{
  "n_kv_head": 1,
  "activation": "swiglu",
  "norm_place": "pre",
  "lr_head": 0.00443,
  "batch_tokens": 16384
}
Each number is 128 + 32 x the weight over the matrix's rms, rounded and kept within 0 to 255. Layers, rows and columns count from 0.

# layer 5 MLP gate, 320x160, rms 0.0689, rows 73-139, columns 0-31
[[ 65 166  92 150 123 162 114  88  83 150 113 147 206 103  85 101 167 140 105 160 128 150 117 123 154 115 186 133 177 158 176  77]
 [136  79 159 107  49 160 159 110  85 157  81  77 107 151 119 148 168 130  86 120 138 179 109  79 120 159 123 134 136  91 173  85]
 [ 98 204 146 107  53 181 154 130 111 146  96 154 158 131 138 122 104  91 143 163 101 197  99  95 149  32 138 135 109 118 144  81]
 [164 161 119 131  84  81 127 118 179 103  81 158 117 121  85  57 188 180 144 131 117 126 128 112 166 159 150  89 177  59 175 127]
 [122 122 150 154 182 116  86  95  95 100 114 103  81 134  90 115  93 155 123 105  92 178 180 145 157 147 127 148 142 165 140  89]
 [141 130 153  89 103 131 118 115 151  89  95 106 160  83 128 109 163 102 132 113 108  68  96 152 132 101 127 147  70 170  90 115]
 [ 98 105  59 119 129 167 123 157 136 148 118 116 142 143 115 149  70 114 151 122  96 121 163 133 147 130 115 116 155 122 113 139]
 [169 177 142 122 110 119 144 115 144  71 122 102 111 116  82 130 143 102  98 142  60 134 125 118 144 157 171  84  84 109  93 130]
 [ 91 119 129 109 137 102  81  92  63 105  90  65 175 161 162 136 103  81 107  99 145 156 127 100 163 166  99 132  82 113 104 123]
 [ 91 106 102 155  91 116 143  35 129 149 121 160 121  88 128 233  89 157 152 137 114 129 175 150 123 110 124 142 102 152 117 172]
 [125  85 171  85 120 102 184 118 177 197 145 221 189  94 108 105 159  67  77 152 151 131 119  83 145 167 152 108 106 121 182 111]
 [154 165 144 103 108 175 116  69 161 126  86  84 122 165 140 175 145 100 172  89 155 111 102 153  76 137  95 185  77 130 145 100]
 [169 144 102  97 122 111 127 125 147 100 126  77  82 107 112 121 105  94 154 118 136 150 134  52 138 114 128  65 120 146 189  92]
 [184 121  82  98 121 113 123  94  89 124 148 202 135 156 117 161  71 126 149 122 151 120  54 156 108  97 142 128 131 128 143 137]
 [106 104 146  99 151 117 149 155 135 120  90 125 134 156 166  80 228  90 149 150 132  86 112 139 143  38 160 167 132 136 121 100]
 [192 131 121 157 169 133 153 106 169 114 132 121 169  88 119 110  79 130 215 108 169 163 161 121 134 144 127 139 142 108  78 102]
 [165 175 109  85  62  82 198  36 156 137  82 122 171 132 157 130 111  97 118 124 185  99 182  85 119 146 116 203 104 176 151 121]
 [181 149  87 110 170  54 141  70 107 158 115 128 109 142 162 173 126 103  56  85  76 141 181 129 156 193 173  88 161 154 155 146]
 [ 76 104 135 141 127  86  72 136 121  97  97 155 128  95  98 163 187  86 164 171 198 114 150  94 157  76 175 176 143 113 158 134]
 [105 111 152 128 123 121 129 105 133 113 172 127 134 140 160 119 143 104  97 114 104 142  89 163  84 136 142 142 185 115 195 125]
 [127 184 188 111 151 193 174 108 117  90 138 130 103 151 129 109 168 122 101 154 125 136  98 140 180 171  81  90 184 115 131 138]
 [111  71 118 120 169 123 141  61 164 102 123 119 131 155 139 100 184 160  75 132 177 118 140  67 115 147 153 132  80 146 134  98]
 [138 130 132 151 117 111 134 126 108 101 147 167 124 120 134  94 172 146 136 124 129 171  85  63  85 121 136 161 103 112 106 105]
 [161 168 169 124 102 148 116 117 100 185 117 170 135 114  81  64 176  53 142 154 130 194 106 135 122 113 155 148  69 114  97 114]
 [108 122 173  98  92 132  81 113  97  59  69 182 138 118 130 114 115 123 101 141 128 102 160 162 101  99 181 119 146 134 179 137]
 [115 136 136  61 124 132 154 118 104  99  40 138 163 112 116  81 132  91 100 181 127 108 122 153 115 105 145 147  98 156 127 137]
 [ 94 129 140 165 151 184  63 131 167 108 126 102 118 121 125  86  76 114 140 123 135 118 162  86 106 149  96 122 143 123 122  47]
 [114 144 124 132 148 100 129 169 121 119 156 114 137 109 103 132 189 126 145  97 136 150 136 194 161 115 132 191 154 114 139 145]
 [ 88 129  92 113 134  99  78 116 175 113  89 110 118 176 118 131  95 159 172  99 108 143 116 119 169 110 156 114 186 157 171 137]
 [161 104  95 156 136 191 139 140 102 228 161 162  92 105 142  59 166  89 132 137 137 102 136 162  97 129 164  64 195 122 110 125]
 [122 145 131 139 119 136 162 136 142 125 122 118  97 157 133 153 163 120 125 105 152 147 119 121 154 144 118 201 135 166 129 133]
 [114 137  78 143 176 168  72  90 167 113 111 101 202 141 162 138 118 168 119 111 101 105 121 123 142 154  92 126 122 107 159 143]
 [ 83 134  98 107 138 137 163  94 185 177 116 135 106 112 137 137 125 139 125 147 124 162 117 147  90  92 116 153 116 109 109 104]
 [130 129 135 124 169 124 117 125  93  96 135 150 129 143 120 111 109 124 140 117  78 180 181 150 136 124 122 175  46 129 114 174]
 [148 122  46  90 131 118 108 124 103 116 144  86 110 128 158 138  88 176 108  73 127 103 139  80 125  81  88 113 129 132 132 136]
 [131 175 189 128 102 133 193 160  94 136  91 151 108 177 161  84  98 150 202 105 125  96 110  99 118 129 144 115 103  92 191 104]
 [117 154  68 135  82 109 108 113 148 113 165 159 103 118 102  91 115 138 143 127 177 151 164 147 163 139 172  88 125 159 143 130]
 [140 114  93  78 141 159 145 140 130 103 166 141 145 141  79  86 153 104 126 134 100 197 119 164 112  77 109 138 145  79 113 152]
 [163 173 127  83 151 128 141 118 116 175 116 119 143 132  62 127 115 105 118 223 144  86 160 147 150 152 146 123 118 198 137 113]
 [164 179 135  84 191 123 125  82 103 124 103 138 115 149 114 122 183 116 128 162 117 158  96 139 144 124 102 186 136 205 139 110]
 [124 138 105 130 136 152 158 113 166 156 134 134  95 158 112 133 180  86  69  82 172  84 111 102 107 145 105 121 160 151  77 150]
 [135 110 164  37 142 111 149  41 120 149  93 165 122 146 124  94 142 120 102 126 140 119  96 189 191  89 118 183 125 105 136 109]
 [134 151 181  77 164 111  93  89 141 158 116 129 112 101 111 116 159 125 117 163 164 152  84  75 133 170  95 127 158  61 120  72]
 [132 109 132 122 117 120 137  57 139 150 114 141 160 106 129  84 175  73 110 114 128 151 136 104 160 109 134 121 157 175 123 137]
 [108 165  63  79 159 167 132 126 136 167 105 134 136 125 126 164 168 132 196 158 123 152 113 137 144 124 129 124 130 123 139 134]
 [165 100 147 174  94 146 122 111 153  87 115  45 145  79  80 150 157 148 190 150 107 153 175 136 125 127 180 131 160 150  97  70]
 [ 98 148 165  94  89  82 136 110 150  97 126  95  94  95 125 215 156  77 122  69 150  70 141 145 131 179 134 161 119  69 145 110]
 [143  78 150 186 132 158  89 175 130 134 119 105  89 102 136 136 122 100 146 191 111 126  87 148 124  68 138  83 115 129 165 118]
 [136 168 125 172 157 140 127  67 145 159 148 160 155 132 191  86 195 106 185 133 128 130 156 143 148 193 157  55 152 141 138  75]
 [158 125 198 192 133 111 132 137 155 168  74 166 118 125 133 125 113 130 124 170  92 180  97 158  90 152 119  70 145 164 150 110]
 [ 85 128 125 135 174  93 136 167 122 117 146  74 180 110 175 181  77 109 150 118 108 137 168 140  82 162  94  95 165 114 171 164]
 [ 98 152 167 140 157 137  99 123 111 116 157 160 102 115 164  76 137 105 142 167  86  81 168 113 118  68 179 109 125 186  94 123]
 [107 119 111  82 160 126 125 150 123 146 139 118 120 138 197 120 120  69 136 146 104 130 213 113 160 192 169  65 160 104 118 155]
 [104 120 145 101 119 139 117 158 163 140  85 154 100  53 112 102 108 101 129 141 132 127 103 131  76 140 156  62 121  92 148 131]
 [112  80 111 102 176 122 121 187 103 170 123 138 135 141 127 174 135 173 134 120 176 153 142 163 128 177 133 158 154 128 130  82]
 [ 99 114 130 106 146 126 145 124 118  67 141 133 132  81 107  97 169  81 155 158 145 178 125  92 150 133 181 156 130 133 116 154]
 [168 121 123 123 127 166 145 110 112  79  52 144 137 140 115 228 127 174 111 166 130  98 119 113 127 138 110 110 211 185 109 111]
 [194 142 102 135  93 152 177 105  89 101 127 184 113 157  96 149  43 114  75 128 138  82 119 159 158 125 104 142  93 152 105 126]
 [160 132  87 188 179 167 138 117  58 173 148 138 124 122 111 112 148  79 106  98 149 138 101 107 140 129  85 158  98  60 109 105]
 [112 153 122  91 124  73 164 132 178 124  90 116 122 119 101 139 172 128 128 118 146 111 115  88 139 171 142 119 143 171  62 148]
 [194 153 180 149  94 170 155 126 155 117  61 152  93 173  73 144 130 116 128 133 160  88 128  70 145  99 118 166 178 136 172 107]
 [112 140 146 103 120  82  79 120 180 172 169 124 126 168 160 105  75 112 100 194 143  91 157 134 101 162 196 136  93  82  77 116]
 [186 162 162  99 185 218 156  92 175 100  78 164 113 134 112 108 116 177 103 128  72 151  72 136 126 108 123 101 123 128 129 127]
 [160 175 149 152 166 132  96  90 137 101 147 134  54 154 133 153 119 101 110 124 143  90 133 161 137 146  36 108  99 109 159 132]
 [ 92 106 161 176  92 131 107 138 155 108 148 187 168 121 155  89 152  97  75 102 132 117 152 167 104 113 109 114 186 160 153 145]
 [112 122 147 133 129 141  76  73 147 109 151 104  83 142  92 124 149 110 133  85 137 121  80 124 150 190  76 169 146 190 101 100]
 [115 105 132 128  69 108  90 100 174 139 152 115 154 156 116 112 122 130  96 160 148 116 162 137  82 159 221 105 186 112 104 166]]
# layer 5 MLP up, 320x160, rms 0.0689, rows 73-139, columns 0-31
[[183 104 106 178 105 109 150 144 168  39 139 199  92 153 167 137 152 136 142 150 198  68 140 154 121  54  94  61 148 122  98 169]
 [165 116 156 130 127 134 136  99 139 162 169 144  64 137 111 139 131 136 128 133 182 163 165 151  96 166 133 138 162  81 126 100]
 [ 89 130 166 125 206 122  80 110 149 140 113  82  91  95  97 140 157 153  85 141 162 124 126 120 165 137 155 118 191 170 101 106]
 [131  92  98 131 108 142 117 135  85 138 120  83 126  70 189 137 117  89 128  90 139 103 136 133 158 168 186  77 162 156  94 109]
 [159 126 120 191 164 119 145 106 158 164 154 121 143 128 181  59 123 106 100 168  95  98 148  74 142 144 129  67 107  89 111 108]
 [148 120 123 163 183 115 146 140 156 116 136 143 117  89 137 105 152 123  80 141 147 154 148 105 142 190  86 125 121 103 124 105]
 [133 117  77  52  88 144  88 173 131 142 111 150  88 136 162 123 131 204 127  89 108 100 152 184 133  93 106 103 115 164  97 169]
 [113 110  84 151  96 174  99 140  79 117 102 112 185 116 105 109 102  89 127 111 153 145 136 133 109 145  90 177 147 141 157 162]
 [ 82 190 122  94 155 136 114 157 131 148 177  45 130 132 166  44  97 122 138  98 120 193 148  89 120  92 118 117 181  98 148 125]
 [ 97 126 185  84 133 160 169 132 107 118 105 158 179  89  73 113  88 100 108 161 150 159  74  82 181 124  74  39 142  84 148 106]
 [116 110 107 162 123 142  86 166 146 118 141 107 180 168  92 132 166 106 120 120 126 151  97  89 122 138 130 113  95  98 153 147]
 [132 134 164 105  97 134 153 116 142 147 187 157 100  75 184 102  82 122 102 155 147 183 113 119 140 146 158 138 150 140 100  80]
 [143 129  91 158  97 160 171  91  85 123 156  96 100 180 110 124 112 142 164 117 109  98 142 164  88 175 106 114  99 143 174 195]
 [115 152  95 100 119 105  81 141 111 213 107  95 125 105 111 117 118 177 164 154 155 125 103 106 154 130  98 128 124 115 215 109]
 [139  99 125 127 124 128  76 119 131 149 144 130  97 165 169 109 162 130 100 108 105 183 113 143 130 229  75  94  90 103 136 107]
 [133 138 126 108 134 123 145 126 117 151 117 132 155  77 128 166 119 182 125 133 149 149 133 115 140  83 106 124 143 108 113 156]
 [ 56 103 154 121 132  64 128 118 164 158  66 145  38  82 135 147  90  50 142  70 160 131 152 132 146  93 113 140  92 143  92 146]
 [154 113  86 110 169 102 157 110 116 112 105  91 108 137 160 121 128 167 186 121 144 127 135  75 152 182 154 169 154 157 103  96]
 [149  81 127 139 147 135 131 190 149 148  73 144 167 121 160  70 144  67 112 120  77 172 118 103 139  72 158  67 113 130 125 106]
 [102 177 171 136 104 143 121 126 131 170 151  64  74 130 183 137 146  95 146 115 187  76 116 121  94 134  56  96 195 133 123 166]
 [108 128 156 126 142  89 107 118 130 205 149  98  98  79 218 170 108  92 146 160 119 144 167 161 127 103 149 148 152 155 132 144]
 [104 118 175 118 107 177 127 134 120 162 117 110  95 105 173 101 169 111 137 124  88 163 122 164 124 131 120  98  66 113 151 185]
 [152 117 120 114 178  90  75 130  99  89 178 174  95 131 117 143 128 121 120 130 125 124 136 137 122 124 154 115 109 118  93 137]
 [129  96 147 114 130 166 136  64 204 109 143 138 136 102 183  85 145  62 153 123 134  87 102  88 162 168 118  91 139 190 169 154]
 [ 97 117 135 116 129 102 129 149 110  78 150 139 122 121 106 112 152 151  92 115  94 104 110 102  66 132 127 103 139  84 129 114]
 [158 149 129 140 120 109  33 121  94 140 184 154  69 143  87 123  92 110 113  61 134 140  87 154 120 125 124  94  97 119 133  96]
 [136  67  38 140 163 114 114  70 103 121 140  96 111 133 132 172 170 121 119 131 139 107 181 156 140 149 141 133 147  75 121 194]
 [ 86 167 179 151 153 133 172 107 124 129 135 153 136  94 192 127  98  69  89 165 114 119 139  97 179 199 145 152 141 118 108 149]
 [178 141  81 153 110 111 131 127 146 178 104 143 155 111 140 172 152 129  56 121 111 124 116 112 108 131 115 146 115 146 136 125]
 [100 155 141  91 166 161 152 147 172  90 160 141  98 120 109 153 113 117 122 173  91 124  39 147 131 135 141 154 166 192 179 106]
 [ 93 196 163 109 105 144 132 110 161 155 100 153 130 119 114 127  63 129 128 125 114 135 199 133 126 127 155 140 107 143  98 119]
 [135 142 127 119 135 126 147 149 137  78 155 116 142  85 196 194 162 122 119 177 184 127 181 126 162 124 176 148 109  95  99 106]
 [201 125 140 130 105 147 148 148 156 188 123 132  88  54 194 151 105  70 157 122 150 144 204 133 179 104 121 168  89 146 100 104]
 [135 106 112 131 135 133  88 107  83 106 149 161 160 118 141  53 117  90 149 124 149 162 111 103  66 128 105 199 127 165  84 179]
 [ 73 107 120 127 138 130 146 161 143 153  84 135 197 185 174 117  97 145 137  48 140 138 129 108  81 139 130 143 168  90 110  81]
 [ 89 116 113 134 127 104 117  51 133  91 136 126 172  76 125 155 161 109  47 139 131  89 149 102 112 125  83 161 191 136  60 192]
 [189 108  93 150 140 178 152 119 151 114 119 114 114 108 143 127 154 200 141  91 122  99 151 158  75  82 137 157  97  93 140 115]
 [ 98 201 194 123 124 118 102 163 134 135 155  92 166  80 165 134  93 121  94  65 105 167 155 120 121 155 159 107 175 110 159  99]
 [147  99 104 156 101 105 144 215 159 178  49 167 171  96 120 108 105 188 134 114 111 137 116 105 172 148 143  74 135 129 116  88]
 [109 152 115 183  23 112 116 148 144 144 145 128 148  90  99 197 165 108 155 158 178 146 138  87 132 146 140 126 156 139 137 109]
 [163 139 187 143 107 102 104 183 164 152 102  68 172  87 140 122 155 139 120  86 126 126 154 107 163 103 125 150 102 101  77 146]
 [120  75 122 145  96 155 121 141 150  94  85 123 144 177 123 114  93 103  94  78 147  98 144 100 137 168 110  77 135 174 146 160]
 [121 152 117 192 153 111  95  99 119  74 107 119 166 115  79 154  73 134 165  90 162 137  68 102  71 135 126 120 149  47  61 130]
 [140 117 115 127  94 155 109 139 148 131 149 128 114  94 148 136 171 140 167 113 134 162 139  68  68 132  93 115 179  88 102 125]
 [114 104  99 132 145 117 155 124 156 190 171 162 117 103 117  91 118 142 135 136 133 113 120  81  87 100 130  95 133 147 148  93]
 [154 119 131 127 136 100 107 190  92 119  99  65 140 132  94 109 189  98 143  62 176  78 106 143 106 148  94 177 193 107 132 141]
 [117 128 126 146 151 160 128  94 134 125 123 194 120 105 113 115 120 149 100  96 105 132 157 125 152 133 150 110  87 130  79  92]
 [188 153  94 146  82 113 150  86 108 130 165 105 165 142 106 106  97 122 116 121 179 201 171 122 164 142 122 173 154 221 175 130]
 [ 55 113 120  20 114  62 142 143 114 102 122 123 114  98 117 191  92 143 104 134 169 185 196 121 126 134 135 123 131 147 137  96]
 [117 127 103 168 111  79 176 177 117 199 150 143 139 138 133 127 127 114 122 158 143 153 116 167 146 140 112 129 132  94 108  54]
 [ 96 155 135 158 124 163 132 174 113 134 124 123 154  68 126 131  97 118 180 111 116 112 172 168 103 151 188 117 133 162 123 156]
 [145 109 112  74 123 144 192 182 160  83 124 140 126 147 168  62 152 135 132  67 119 156 173 110 134 170 221 132 164 149 102  95]
 [118 137 159  66  78 195 153  92  85 105 145 183  69  82 141 132 160 141  53 137 153  75 130  90 155 132 161 151 140 134 102  61]
 [128 177 207 128 144 126 201  85 103  91 121 111  83 202 121 127 127 123 106 121  85 122 126  91  99 102 126 120 126 187 155 128]
 [129 153 125 115 139 156 149 136 121 129 186 163  60 118 141 129 125 111 175 101 128  85 134 139 185 151  87 129 135 148 163 115]
 [116  76 160 176  99  91 115  87 143 102  82 149 104 156 102 178  74 160 171 109 105 178 161  95 164  84  90  66 153 101 115 145]
 [153 159 130 170 146 124 128 114 104 147 172  61 153 164 154 133  45  65 122 178 146 108 110  76 120 132 104  99 156 147 134 159]
 [165 101 157  58 102 113  94 131 149 120 103  80 132 102 140 101 138 137 138 122 142 109 114 152 170 150 129  84 125 115 148 144]
 [110 205 139 112 129 178 133 155  85 124 142 162  92  92 136 152 122 105  98 130 148 128  74 104 185 120 122 194  69 112 144 137]
 [ 69  94 153 116 114 136  96  99 101 224 169 146  59  76 142 103 191  71 155  59 131 174 163  96 171 153 163 146 137 103 151 115]
 [120 135 108  69 111 182 119 148 169 160  72 109 102 105 115 134 109 166 162  94  45 148 134 136  89 139 144 155 124 157 200 128]
 [127  91 141 133 113 137 116 194 114 154  69  90 118 113 134 118  92 161 145 108  85 156 219 112  67 119 109 125 125 140  70 110]
 [128 137 115  50 138 123 158  98 140  96 146  67  95 186 137 130 130 130 121 144 128 118 100 155  72 157 137 182 142 159 145  91]
 [156 134 193 112 162 172 168 134 170 168  86 171 115 119 127 131 161 165 130  82 111 143 142 153 133 107 163 172 118 183 134 193]
 [146 163 127 145 152  67 144 136 136 153  96 107 119 105 137 139 101 122 123 146  52 166 103 168 158 133 128 163 174  40 119 123]
 [140 109  71 132 140 123 145 134 139 134  86 159 104 114  94 164 156  77 154 103 176 103 136 121 156 141 180 170 148 113 117 137]
 [135 143 129 111  44 140 121 128  94 122  94 199 185 148 128 150 140 142 138 181  88 135 174 100 118 137 189 131 174 126 133 174]]
# layer 5 MLP down (transposed), 320x160, rms 0.0689, rows 73-138, columns 0-31
[[110 116 128 104 116 140 142 171 162 201 151 150 146 131 138 166  16 116 132 137 116 123 163 181 122 142 125 121  83 125 141 121]
 [100 164  82 124  63 147 148  80  91 139  94 165 103 104 149 173 134 135  93 187 139 125 171 149 117 176 155 177 141 111 130 105]
 [130 111 104 125 124 179 152  49  71  68 172 126  72 119  98 167 112 158 103 109 115 138  95  80 107  64  99  90 128 120 124 153]
 [ 84 191  78 107 130 158 153  96 171 168 156 140  98 144 170 123  61 182 119 130 133 171 121  89 133 125 153 105 115 146 131  73]
 [137 136 121  69  76 110 110 155 122 168 109 126 119 158 131 129 171 112 157  99 105 130 156 138 132 137 109 113 119 156 119  81]
 [107 140  85 151 135 108 169 134 146 147 126 146 187 170 136 118 132 111  98 141 107 207 121 116 133 128 121 133 150  45 170  97]
 [129 124 104 105 119 111  29 165  92 181 195 133 110 128 150 155  77 138 128 138 140 134 140 128 119 129  90  73 180 139  57 129]
 [116 151 136  99 127 137 168 111 179 112 132 121 143 122 144 135 129  97 151 141 151 157  74 178 133 113 103 157 133  68 118 175]
 [208 107 209  91 156 171 102 122 134 132  71 151  99 190 161 105 217 122 123 116 128 209 105 129 107 190 146 101 165 124 126 117]
 [125 143 108 127 134 128 130 137 130  94 120 123 162 151  99 140 146 118 170 159 151 114 125 107  78 154 183 133 120 181  89  78]
 [150  71 131 161  94 149 146 176 144 197 189 163 102 115  98 152 100 119 145 124 166  99 158 131 119 132 130  81  84  61 128 121]
 [160 158  99 109 147 115 110 138 133 147 163 106 124  98 106 147  58 124 124 103 153 105  97 203  49 139 117 142 136  64 162 141]
 [131  34 114 134 124 101 152  96 150 115  57 154 177 114 147  91 144 136 130  99 160 138 163 124  52 159 115 148 125 135 116 112]
 [139 138 165 106 132 111  61  78 143 150 189  80  99 124 164  80 131 149 115  99 141 123 127 116 142 156 106 110  99 185 128 108]
 [172  70 103 131 131 139 126 165 135 126 138 139 148 199  97 167 101  96 162 114 116 138 114 127 138 123 173 113 136 143 163 124]
 [142 104 141 107 115 120 139 137 149 138 106 141  86  90 141 172 172 151 122 121 159 106 148 193 154 176 159 107 115 144  93 144]
 [187 118  87 151 180 127 162 133 147 196 152 121 175 133 124  86 121 120 174  58 118 127 164 180 132 126 179 113  95 152  84 165]
 [192 219 118 148 133 138 117 173 101 127 129 130 150 123 144 121 169 109 104 139 133 105 137  71 149  79 156 118 116 166 140 130]
 [134  87 107 101 115 152 105 147 102 153 154 114 122  70 168 105 190 163 106  81  50 179  71 132 117 103 190 139  87 142 130  87]
 [108 118 172 147 168 113  78 120  84 162  93 122  95 125  92 103 140 156  93 194 125 100  88 155  46 176 134 101 100 159  89  70]
 [157 137  82 167 131 114  81 160  94 100  38  85 148 135 182 129 173 179 134 105 155 158 185 123 191 100  91 149 164  87 117 134]
 [126 151 104  89 131 149 102 170 142 183 113  75 142 115 107 107  92 138 116 107 123 107 117  88 163 148 132 106 128  99 129 153]
 [158  89 139 155 109  83 154 132 115 124 153 149 160 144 105 104  84 125 107 160 165 152 145 128 106 112 144 118 116 129 106 121]
 [133  46 136 146  88 116 107 184  99 133 166  84 114 111 119  97 138 115 101  67 150 107 171 185 122 134 138 153 126 189 137 144]
 [105 112 121 113 124 114 135 112 144 122 146 125 151 151 151  81  93  79 142 142 105 134 156 121  85 105 132 176 147 103 116 130]
 [100 131 195 131 103 116 170 140  85 134 121 152 127 128 101 119 130 113 137 129 139 184 170 105 118 148 159 132 104 141  84 134]
 [ 88  98  73 119 118 159 145 157 147 161  98  98 130  99  93 106 145 138 142 144 122 168  84 189 114 119  76 112 129 133 148 178]
 [154 153 158 107 130 146 165 141  68 128 112  75 141 137 122 190 182 163  99  77 138 160 144 132 110 155 113 110 188 141  96 117]
 [128 147 189 159 101 113 145 131 160 168 136  84 155 107 130 171 151  99 123 135 118 116 136 123  88 146 107  39 149 165  83 141]
 [136  99 155 131 127 148 106 165  65 184 140 178 141 123 137 115 110 154  90 192 162 129 159 122 119 203 152  89 137 107  94 127]
 [ 75 126 119  86 129 125 112 153 163 108 160 179 148 194 109 130 181 120 117 125 153 154 103 127 122 144 194 124  74 161  90 102]
 [169 138 153  72 139 104 178 145 180  69 116 103 121  74 108 186 132 178 125 178 162 132 122 193 178  99 116 173 132  77 180 102]
 [ 50 143  96 115 131  70 154 153 134  90 123 129  99 123 153 138 165 158 133 156  84  99  53 168 103 131 130  87  73  83 111  93]
 [151 137 181  96 106 121  99 161 111 164 136 145 109 110 131 114  43 100 110 134 147 211 109 163 177 135 107 112 154 180 103 131]
 [147 143 122 168 101 117 145 112 110 127  99 157 145 155 104 185 136 207  79  99 115 161 153 101 148  85 134 109 137  95 111 121]
 [102 152  67 124 120  55 154 151 155 163 173 122 140  79  80 193 180 121  88 135 126 143  99 169 139 124 106 129 146 120 101 117]
 [163 137 110 123 142 149 161 127 118 115 178  69 108 108 141  99  94 165 158 174  88 120 116 161 142 136 194 166 137 110 129  91]
 [ 87 121 122 148 144 132 146 175 132 137 194 133 112 149 149  65 120 129 149 121 150 123 101  93 186  88 102 129  75 171  97 130]
 [165 193 175 111 158 125 112 161  84 123 176 137 105  66 161  89 184 150 112 116 129 145 176 156  86 119 108 160 105  85 155 141]
 [103 124 117 148  88 126 100 146 109 190 116 129 141 144 136 184 175 141  91  66 156  63 142 104 135 163 156 189 109 137 141 115]
 [149  99 195 131 154 145 169  90 147 147 127  66  92 168 138 150 161  86 131 152  80  78  87  70  75 146 128 151 189 142 144 104]
 [152 124 129 156 138 122  83 137 115 160 131 118  78  75  88 123  99 187 158 182 107 186 164 112 115 179 153 124 113  84 128  85]
 [130 166 135 113 111 131 167 125 134  97 133  87  75 111  62 146  42 167 105 131 118 164 156 128  83 115 141 148 167 134 118 106]
 [151 149 107 156 148  78 153 141 180 171 139  98  96 184 109 151 137  93 156 113  88 100 126 173  94 127 105  67 112 165 136 122]
 [118  92 180 175  89 102 110 122  90 214  79 107 129 107 125 107 220 148 119 172 138 168 158 123 154 112 142  31 142 150  94 178]
 [112  98  48 114 162 111 158  50  93 111 132 150 150 151 177 105 125 185 170 133 117  62 129 100 136 117 154 121  71  77 129  82]
 [122 154 155 154 113 144 139 214 186  83 101  79 145 143 142 192 184 169 123 105 192 140 105 150 133 153 122  98  81  85 170 114]
 [ 98 205  63  60 136 105 116 134 128 132 131 132 111 105 134 126  96 185 125 110 115 100  98 132  86 161  59 131 192  93 141 116]
 [ 57  67 168 154 122 111 135 147 142 141 114 170  63 126 150 123 111 155 187  92  78  92 126 112 133 124 139 138 124 133 131 113]
 [130 191 145 112 189 172 149 179 148 130 135 209  97 164 119 129 111  92  93 205 107 158 106 127 103 170 113 177 102 152 113 105]
 [152  72 197 156 143 110 141 170 115 160  88  67 106 143 176 111 195 145 104 118  91 172 164 112 138 174  76  68 152 100 144  82]
 [168 145 112  96 126  90  99  29 152 101 138 113 156 119 163  96 141 115 133 117 116 141 114  44 104 109 104 103 104 170 117 143]
 [ 91  75 145 151 105  77 150  95 118 134 114  93 118  84 124 142 123 141 118 111 138 104 118  59 178 161 113 165  96 147 126 118]
 [ 93 173 132 194 140  95 147 196 126 120 133 102 137  79  98  61 161 129 188  91  45 100 152 126 133 173 140 144  91  60 167 121]
 [118  98 107 207  57 115 111 102 110 123 146  97 147  88 225 132 162 158  91 142 128  89 102 121  14 156  87 123 165 179 121 129]
 [147  78 125 151 113 116  41 189 145 119 107 122 162 130 120 187 152 115  68 157 210 139 119 111 134 114 171 120 145 146 173 175]
 [143 107 107  36  68 109 103 165 127  98  99 167  65 150 167 150 130 149 128 101  78 135  76 132 184 201 139 112 145  71 120 110]
 [156 140 106 135 106 144 127  75 194 163 112 125 101 146 166 144 177 114 170  79 133 157 111 145 160 122 146 153 105 120 117 129]
 [107 136  81 170 107 144 104  40 106 120  99  82 119 134 107 181 205 124  81 191 221 126 105 157 124 111 205 167 135 137 129 149]
 [103  57 116  98 118 152 139  84 130 136 138 151 118 134 153 105 186  89 123 132  78 148 164 141 108 194 158 198 166  98 143  90]
 [129  89 122  91 143  92 114  91  93 123  93 183 175 125 161 130 196 112 122  92 111 145 164 113 109 136 151 177 126 165  94 131]
 [129 108 102 112 124 124 183 172 101 130 119 129  97 175  86  80 234 157 140  98  91 171  98 157 148 119 109 110 120 159 105  84]
 [138  82 106 170 102 165  85  92  65 119 140 108 162 102 164 117  79 155 174 100  98  91 205 123 174 143 138 101 116 147 100 125]
 [ 67 165 100 161 127 174 120  99 110 137 163 127 119 112 147  91 119 106 141 150 102 154 110 156 127 165  77 141 169  93 191 154]
 [176 143 162 143 163 191 108 205 172  88 138 161 111 108 125 136 157 117 101 175 120 135  91  81 118 131 175 107 123 120 158 150]
 [180 132 144 155 102 152 150 134 167  75  88 128 148 156 126 206  79 129 167  99 121 129  66 121 144 119 102 186 153 149 208 151]]